Weights of a small GPT-style language model, trained from scratch on English Wikipedia.
Size: width 128, 3.76M parameters.
Training: a variant of SOAP for these matrices, 175M tokens, 2672 steps.
Each number is 128 + 32 x the weight over its row's rms, rounded and kept within 0 to 255. Layers, rows and columns count from 0. Numbers have three digits each. The size before them is the row's rms in percent of the matrix's.

# layer 5 MLP up, 640x128, rms 0.134, rows 463-562, columns 0-63
095:129107132062101076152156123079137088128070149060147087134155129155156149200143131157093126108132128115169145081114136142217131133122154105143072101185100124140121136129118161130106151142117138
109:113069127203142085089078129108117089164038079176111151145135136120118209139148126127150160068071114138101141127118130131104108101086104143146140155161107112179154082104092069139168112145115132
106:146121104127143123180102085151170123137119163121081152136109099128152092170119108070154083093106156066166161115113153077107100118198151120183104169130110070165115102142113116129148135141152134
092:144119156131096167170071181101118083110096137134096105139114168085146153117126123149149091128117194143131198126174075104124178078134119085099077133157178065071110153159099148096097139108111113
096:108136102162091138087121179147109108208118159135149116179146119185104119105120073087070126205129123152110155119113148178095078177109110090125105133096137125120150096149087112124147135106132099
103:146145150107107200139142087180130111145155125090114134142218078074116165123131111167169148046146111113138099148141054125146119124109078125151124155148116149089095151110086079126136133131108165
114:102134107096112132128153151063063142079138177154086150112159095144165141120112120112099157146154148098149132106115110051117126150110161153070136143176181101195134169092138133151184158122150167
110:103157067122135141072105174135091160179135129168173108132221163096110126126125117138162105064126148122145124155115189181114119120188124177114099177164142156085083067108128162126097182098145112
100:141137114102107170135069112155144075098085101123166101084148116109108114088099122100101097134131122123123085160145123075137156141114148154182184079150133101108136134111096196135200120172079170
092:112209096124119108067134152183170099125091146113149142087118093107020139193142125095141168129146145103079162172122099107109097115099141102123106097040127078157151141191114090118120116100117139
105:194114131132158100135125121205124106097130142109142070090153134062152121140204096107143161063160152107199131129078135125108109145075180125127130087109098135078101166188052134088170203112142161
107:107178101122103164156083151082118152113137155138120160079160135106113100143111132162154231127101119144205156078104151095143116084090155125096131082106150146173101129105194095122110126141123192
101:123148106080106150131098192127128130134105104178126110177164069181100115142135111103125138118123165107119109152087180120147095096138171126122119134123089131174137111094070145103200095125120092
095:154114143169146129169097103138093070114148143140109110180089113103158071134162085104089115159130059109177105145138095122146223144067173135097130099145115189164138140190147112138107075127082131
101:101126147119118083125126155140086136107116150084136111161117158059160097088117105183156171120129129184179149084178144111171146140053100143113120103142130128193143126124135124157129123107125126
095:142138136167118141144085091098125189142110057151197115150080143147125124141126208139135148074102133149136145047160069154122187151058117154127140104147153164165065152165154112128109087132119107
087:148122050045143138134104127136155142143112132072122130191074090085141176164126049137150139132100139117174106100126151148124139118143113097095103126105129163129142121158120101119168108071050153
112:103158130152134160158072163157155101116140149075112143098179135168176129126141148117098101111159111119151068122090095083139116103175096143120107181176088153109162183186156122107129096191104143
104:095072069138114161190136122101161133139148108098167190132093112105194056122123138129112099148138124107156134083187129128168123152065123098156127133089157130174144159189132056161087184119100143
094:152177105170059133109149158190124102126135131157122114151122162132133111110099226122079154144110176155148129185098123108123114184166111157106168099147104077139119157114120110145122111137132146
101:072166079146080111143145158178130098141088138078106141150131103156118143092133137134120177100144206130111134136141151127096120060126127149167106184078132112213141136162146087088161126120179125
098:157164058111093149107143077134102169135122117123180076157165116090134143169142148201100137145108097138175154105125130162136163150142122191143111156135142163130146165063135188090123108079126119
104:153082160117141148045151111143130069115105095176094106108117131099073159185123076111184133164098141150135198122139132096092172087182131099133169169105115120152165159082061118122122149086146094
103:098141148077086105145109158064119098106102153064105125114138129140092109160089114184129172152153135151093166148162100146131130138143178132087144144180147123162105204077188091176133124152077103
102:107138160180077118139114110165173167122154162101164096104119128137188087168135091074124148098161120116119103152134128184128114145075129131223121152099157142117108135194108112138103168119111141
097:062129176169135181089128155192105144130165124152118105116089107155053156109158129163085106156127172154119136144145132164202126222046146073100153142175129155124085133136166141142133128165122099
096:174152069120049101146133121145137138158114103158192130179112183158071075133148152155100122148126114194141167175141122146126080072145096090168114119122161216126072133163141099071149113147123116
109:140131116087121123096137170135106154102240163142154161052140110108158158136120205119149125109123150140163128138166078180216132145129107171087137095169170137172115158039097141102141136128149157
115:086128146120125164133125185134127093104089141137135087119127085104138157155124181139128150148117115087129121055131143095083128122078208137097146098127085085104111122120201114165151155151062129
096:070106117081140159139107084160114138155121097177111117087113166195104107131100154049145107150129120076188145129143137163082097111121155122141113089163086097106127130140161106105216146150150159
097:076137133166126094186094079154048084098154071109126133173133130115125144094130155111156059154130101144109192166170075145109153177096112095122149143147135145067160155078142125128171125175058152
092:160089124139150156156144150149138137076108075165145146139197146102076138093129083073097145121131126163167088070142123104172091100089155080097133101125154086164171137153139189122125157157131094
096:122137153108104110048098104173063111132187117161089124141064101144126189144171124116125177115090113077162187098166127189129166087153160073170121155153103089168097129179150117121144148067134143
077:115152173142089080128098161103163121091182135108138122124126084143114053193146086140101140156132094124119178155097134103083100124103134148093092164172100128058198169106121116115130157136169165
116:100126095112134101126071163106121192121125159157106081133124105113146093070146088149170145105076156101058146120156112189163161142125098092117097067116122104169100138154072164124073118124146157
106:222093121175102156162183070175136117136128097158166187123141116186121077171155116088171108146139146073114164119112097148136103158087160093098150103107166116077096159152125108110122102120119107
105:112170194166165141130105144164065163138154136089114201116114125133228110154111127124145150201110115104100143109095162120122119153078067093112155113136126100158117136081156125130162122130120060
109:103146195145110132155126124169185135156100127104218174075072150210166086135149114096149128134168122096118127145079145104112147158108166111106134145101136104074080152133173072121151116142148173
091:200134127127100094119098122148110099188168119125138106135096109168124084122083143128102103191138151083139075102094136146095122154165100157125138073170185123096084179196193159148091164160151092
109:187075101094129138072134124145077159084142161084184095148177170089148129125098147088131084118172149142137182162119111152080154159159156176115138093149124122097113155092093150132171138141111152
098:102137118105117148100203167099098143139161090159149127192120114145111147138143167117096088103151118119179137144141173087119110143126109124081144139129151154173180108111139142140127147117077119
105:173156110065113131110099175131126160113111169122169209111144151109188176122118127128134199125151190094148114128136191184163070142104130103142129065179135101100130182161065087115115148087126138
124:114123099143147134135137129141104114108104119133124173209141140146195185062110113156076096071159194162142146147149117123107137133078122142142175176151103084171144153124098135137153114125124179
104:096121129132118097141091144103113126133108144170103091124152063146214128121066071067128159163061190190134157120109083119093109159075103107129151083168127152151116083097144092129127174116137148
096:139139079118142116151125205095116113108090119195134122131155069123146065119163105088169069136187177186112141122098114092170199152123109167077113134117096135118101078114139189127122136150092121
105:184141120180069097133113173133142143114133167178127120159115170101167195143118130093155111103139145180091136129134113102127199182150143076135158124096176118089120103118119149116160112103176133
103:111053130131115113105079168115129177049123091150164090114119085061167203119132128128116143095139120099209097098120155105180132142139094143129155113147187148167108142140127141119160145099184110
111:163139093128139104110160114098193175103114173174113143138109180212106097125111133133069129058160093111131076179177142158117138081146096151068125126102147069191130095163113148129123101179143082
124:150098104127155111134135177150149155159100087144115132140122124130142120136094069106174144109165158111150161094161146117085137175143070052133166197133085167089105089160213153103172099088115096
105:129184127155131148139180084190125140139153108135107145116101135129124153138109132097095126125155124159203148114122157141097186160059126103128146117078107128095112069106137089164126110154119095
096:117084128117071141114136179119142153140151133106151102122130179168164091194140131102157124167134086125096127225133100141127158175138133122127156141098147154125162040137083129066158175095182130
105:121100144106167160157120078124085126142055123152133163122109123102095101114152114099080162115168152036136160081106163147168122112099153169159115073149085091125146166141089056117126187113223138
112:147126128133096130165098103192081114067081162104116151114126128130127135191130137121139122118183116121199147121143111085076117217146148066163108176130118155116154157065194151137127129091171121
102:166167154088111135126115158137095145101056087047116146139121113131132150119112132105130202094140162136118113079093083132159161180186132120176125105148150107151126117117126082131126134139091149
093:128150107158086111120093131075165088107101201065144113093204105181133107207093070095111188110144106157191116122072154144145127141134173144126077111143120127176097101107105152146123105112124154
086:112136169112170114121169092137181144066129135107120124165157109125132189145205087082203151115170153133130167176154143140133123119108191172160136144103147119093113162100146120125157161071113119
097:113162107121075088139120132116166105097218147136110163136164103166126103049062175111092186133135144183131136175112137121115148186193076153139114169111143099161143145145133148151102116151127122
096:152173115054169177108105075194172176067157086184170165114129104152098128144157084097123138159142114164151190127190136152123097133106118111163120071128125165101161176146156086102170124105165145
095:031161123151116145090134137133136124122107184138100102080125126106148145130140135103107102118086109098134126150121091082112143138156157145110057137135092122135097130182156172088169197128111146
101:185118161144102125135066100096140117090139129143106123157133128067100114110118091111131128143139134131121149105116117140131131102098100140142115139146188161117164087102061135162132145113146129
093:149113101147133195165109185141198051110184116192202085117174128145068178137145099130146114097079178157151121131098097110096161104103126156110073151149116155124128118188092146106156140190065146
095:118134086075150076107184079092092203144107149127107113071131103155120097084138134088183142095100149098106188145151142141108103123090178131111066155120115124076127160070144088098125161130128169
103:120129130113114093145154107146123073103082103117102139176140154098109145157110162164156198087143186117135108123102131159165173186108126130131195153151122101132178092125127134161146147064132062
093:196101118119143109094115132109105161122123155137186142164191082125141165130129150080141166095127123217155095158115121118123081164077117049109094089127092144125115154155122118136104103135086168
091:188099087104150113150140135158090144134119108141158138125153160100057111136140119147131147100185180105111108106175134118122162098108117119163155107160159177072139148109095131154160112079107173
101:081126118120104193149095180121137124090184145144133109099090151145091191160083031188129108129147117140140118131117136206182141121143077097161148116121134094126126093187131116113162154118122151
097:123148100139071189121167145143152127129167134138109134181112108151178125124052154096138126113148237091085106128092101073111114135137130151140190150129082166130080097115161104152139157107128169
099:144136154103128143125116094140074126165054150090165142127176131154103151055135143074091151083174101120155098120075123109162167161118118093094043149144124122199167154177081116103106194114155143
114:170104118153138115152086107114086162063080191115182167129109069131107028139149125121106151153204074106124131146137149152105161135112137107112105119091145137093145116102152130150142123129091140
102:161140100109165139104105083167091144088133136125123136149107145128144140090122096127046160078083139129148152129151100153134113102061134149069080154150097184165106158105159076133091112140108150
096:134096150118106113072090124086128058127122160116150114106107198183164109154124142091185141109120123125092138129189130134096193208159124105173083150122132138087129180140115140136120123140112174
093:138099117135112103135115159111094119130108140118069178137174148166143116174102093063064187095150126173141113147103123224128147136083108136118078141071136107144135125151068147150096136083113089
113:152133160092134127132153152144089155158122100092099175121164170160179133150117098104158141169112112112211115165111166130138158133068140134147098112123098171130184108086134123054161153049128130
094:082130154128176103097110162132120123149136195083093153141086177136136111105152203143122121112017101114084110109043124114125066125129125115053181084122140100140117198129121114108107172145146130
112:204112131145128100107063206132096117178104090160180162166089076166130111107132114153072100059090133140120179095130163052096075154139110119150160113100112126103154123120150136172163115144130150
084:105172146176164138170052106151136145146097085098118107205123141099142168121074145145119126161140122119150081176134138155122117104138077120134170130115117100143104081085133132144195151097110110
097:130104140110139159100132087088103152099141122172138204073126084158093122123151151146202106133120138129040192126125132144129081127129125085090087131162100156100079119117111061058119114125066173
086:158111101077155076136103061200139142105095133127151099157166185175087113079034124114152114110194138085196135139137125145106103096160148149109100136143120117128165113119103067142163136118134094
093:152178141158059142134119152097123112108154120096176076155144150123069118181124057161149147120114144055132119122159104143088128125207050151157088145142099153151166113167117110106145101146201101
092:174121112102114158125095169115122103100143147168135130115127091147138120119117125127045123122112076176085134157195118145094119122118156078135114071177165145085100124083170138153159131074112151
116:105130075077065128134091148132138120094124168125074148117107058074143141136167154138103066197171138113144166138169159177143107105086121142130118111116112120148124132107064134143138192113082163
095:128139086159119124180131073134165122128129132159098106186127112163100085170080145082144141146114084136153100113177143068159134093113057142156131108145096119202175180156105140178123160159139144
099:158137120141135105165152128163096145175109104099087107101135152117132184152095205118164092166120060092193138136099077105126157094136081116127232135168180127182108092142103114177108157122127090
102:149115144149094111158122100152113109117132108098101142100098151083097215154113143165158067117154090099195069108154142109142091139084127129135148159132132177078075081170074105098091197058141142
107:151130079096110198130146102160157146131150123113122057206150169096090124130113098118108156136113137182165117130179132079102150117161190127152112159128138236149135136110131102119133090115110053
095:103173105147135134143141119151112102088131161068114164126121094093102146133167195179072139150094108150118080182146092117063183125116133134113105140147166113128122100143126086162128119078097126
100:173198117174121139080139194131111045105139163165167139061127102172153114112127142072086097128138120103068143107106170190114092164110168169102098100087131124117163142172131070100123097097097135
096:078157167199110103104092195122128159190099067172131141114175157181104132086125086161136134138120120086156145085167160117123096114119164097059148078104101117140105155120114105078181187140072137
084:079150075037161099110133104076155148167157024123138186197119106192160097165131103141158164130157112125118133152105128111108146144120166118099068143136116080153122074104124123125146159126132130
109:107150101084132144105108109145141153099125198134034145146070111088141150181146135069127183145102150187065154152089173145145162129154124062152108156128129118138122111126115085174164096129088181
106:170141135150093115123154114101104141117136143138147095156069106082140161096136150032179116049142148164112161120115102134139135160162112141056139125118115174143148131128078077115149124110171117
090:111130125126127166150112135118122128058167178139177128097116086141116138121152112101129118149159162111119100165153155150121182142174161125170078124187105123061112127173190149145174175121122197
097:127121115129107120151121094160174109148134169125123174114111156168133135130129146087073152119089127147129131206151135114130170101169113134141107157097173066155127109124077096161127129129094084
098:122123158148141139146123102190120121107094098140068164159150138214164119166153121076100144146091156136133087035088089111121119131161134114143139130142125136143202146063117131183179153117104100
082:138189127135081158116176099163101077135098091153153201122148137163161152130155139106121171127070119098162095146131153103168125136149069175145150111092099140101146142172132113162130089132171110
100:108113128111153160079095108249167122118172166151135107123120137120057133158137111124153128087088129153164113202134114169074169082076109135093067120119150142143111131146171135111138141138169134
088:180160189168120148097133081162116122147173103153187138152090145143101137120153151100128173128096091089180105176095122151134136143074139161103159105137065117107108085089104129087145137138128143
100:197127084113124135123130134066063150169125101104085120143165138175108154137135127185130146069072146161083136130079163168088176134143146162073107106166142193161144117091135147165086140107150061
090:121122093127100181110103162125105117106069112118154134127128135180069138175165085077067095113096144138117103162067136145129100122119128095158201135099150124114138101182175117159066146145121101
107:125105130140117104118143196121144095156130158154160130174123048109115117160130103114165164156081124111097193120178104133108086135103145145154083186100129175175100157103130102109153107156161165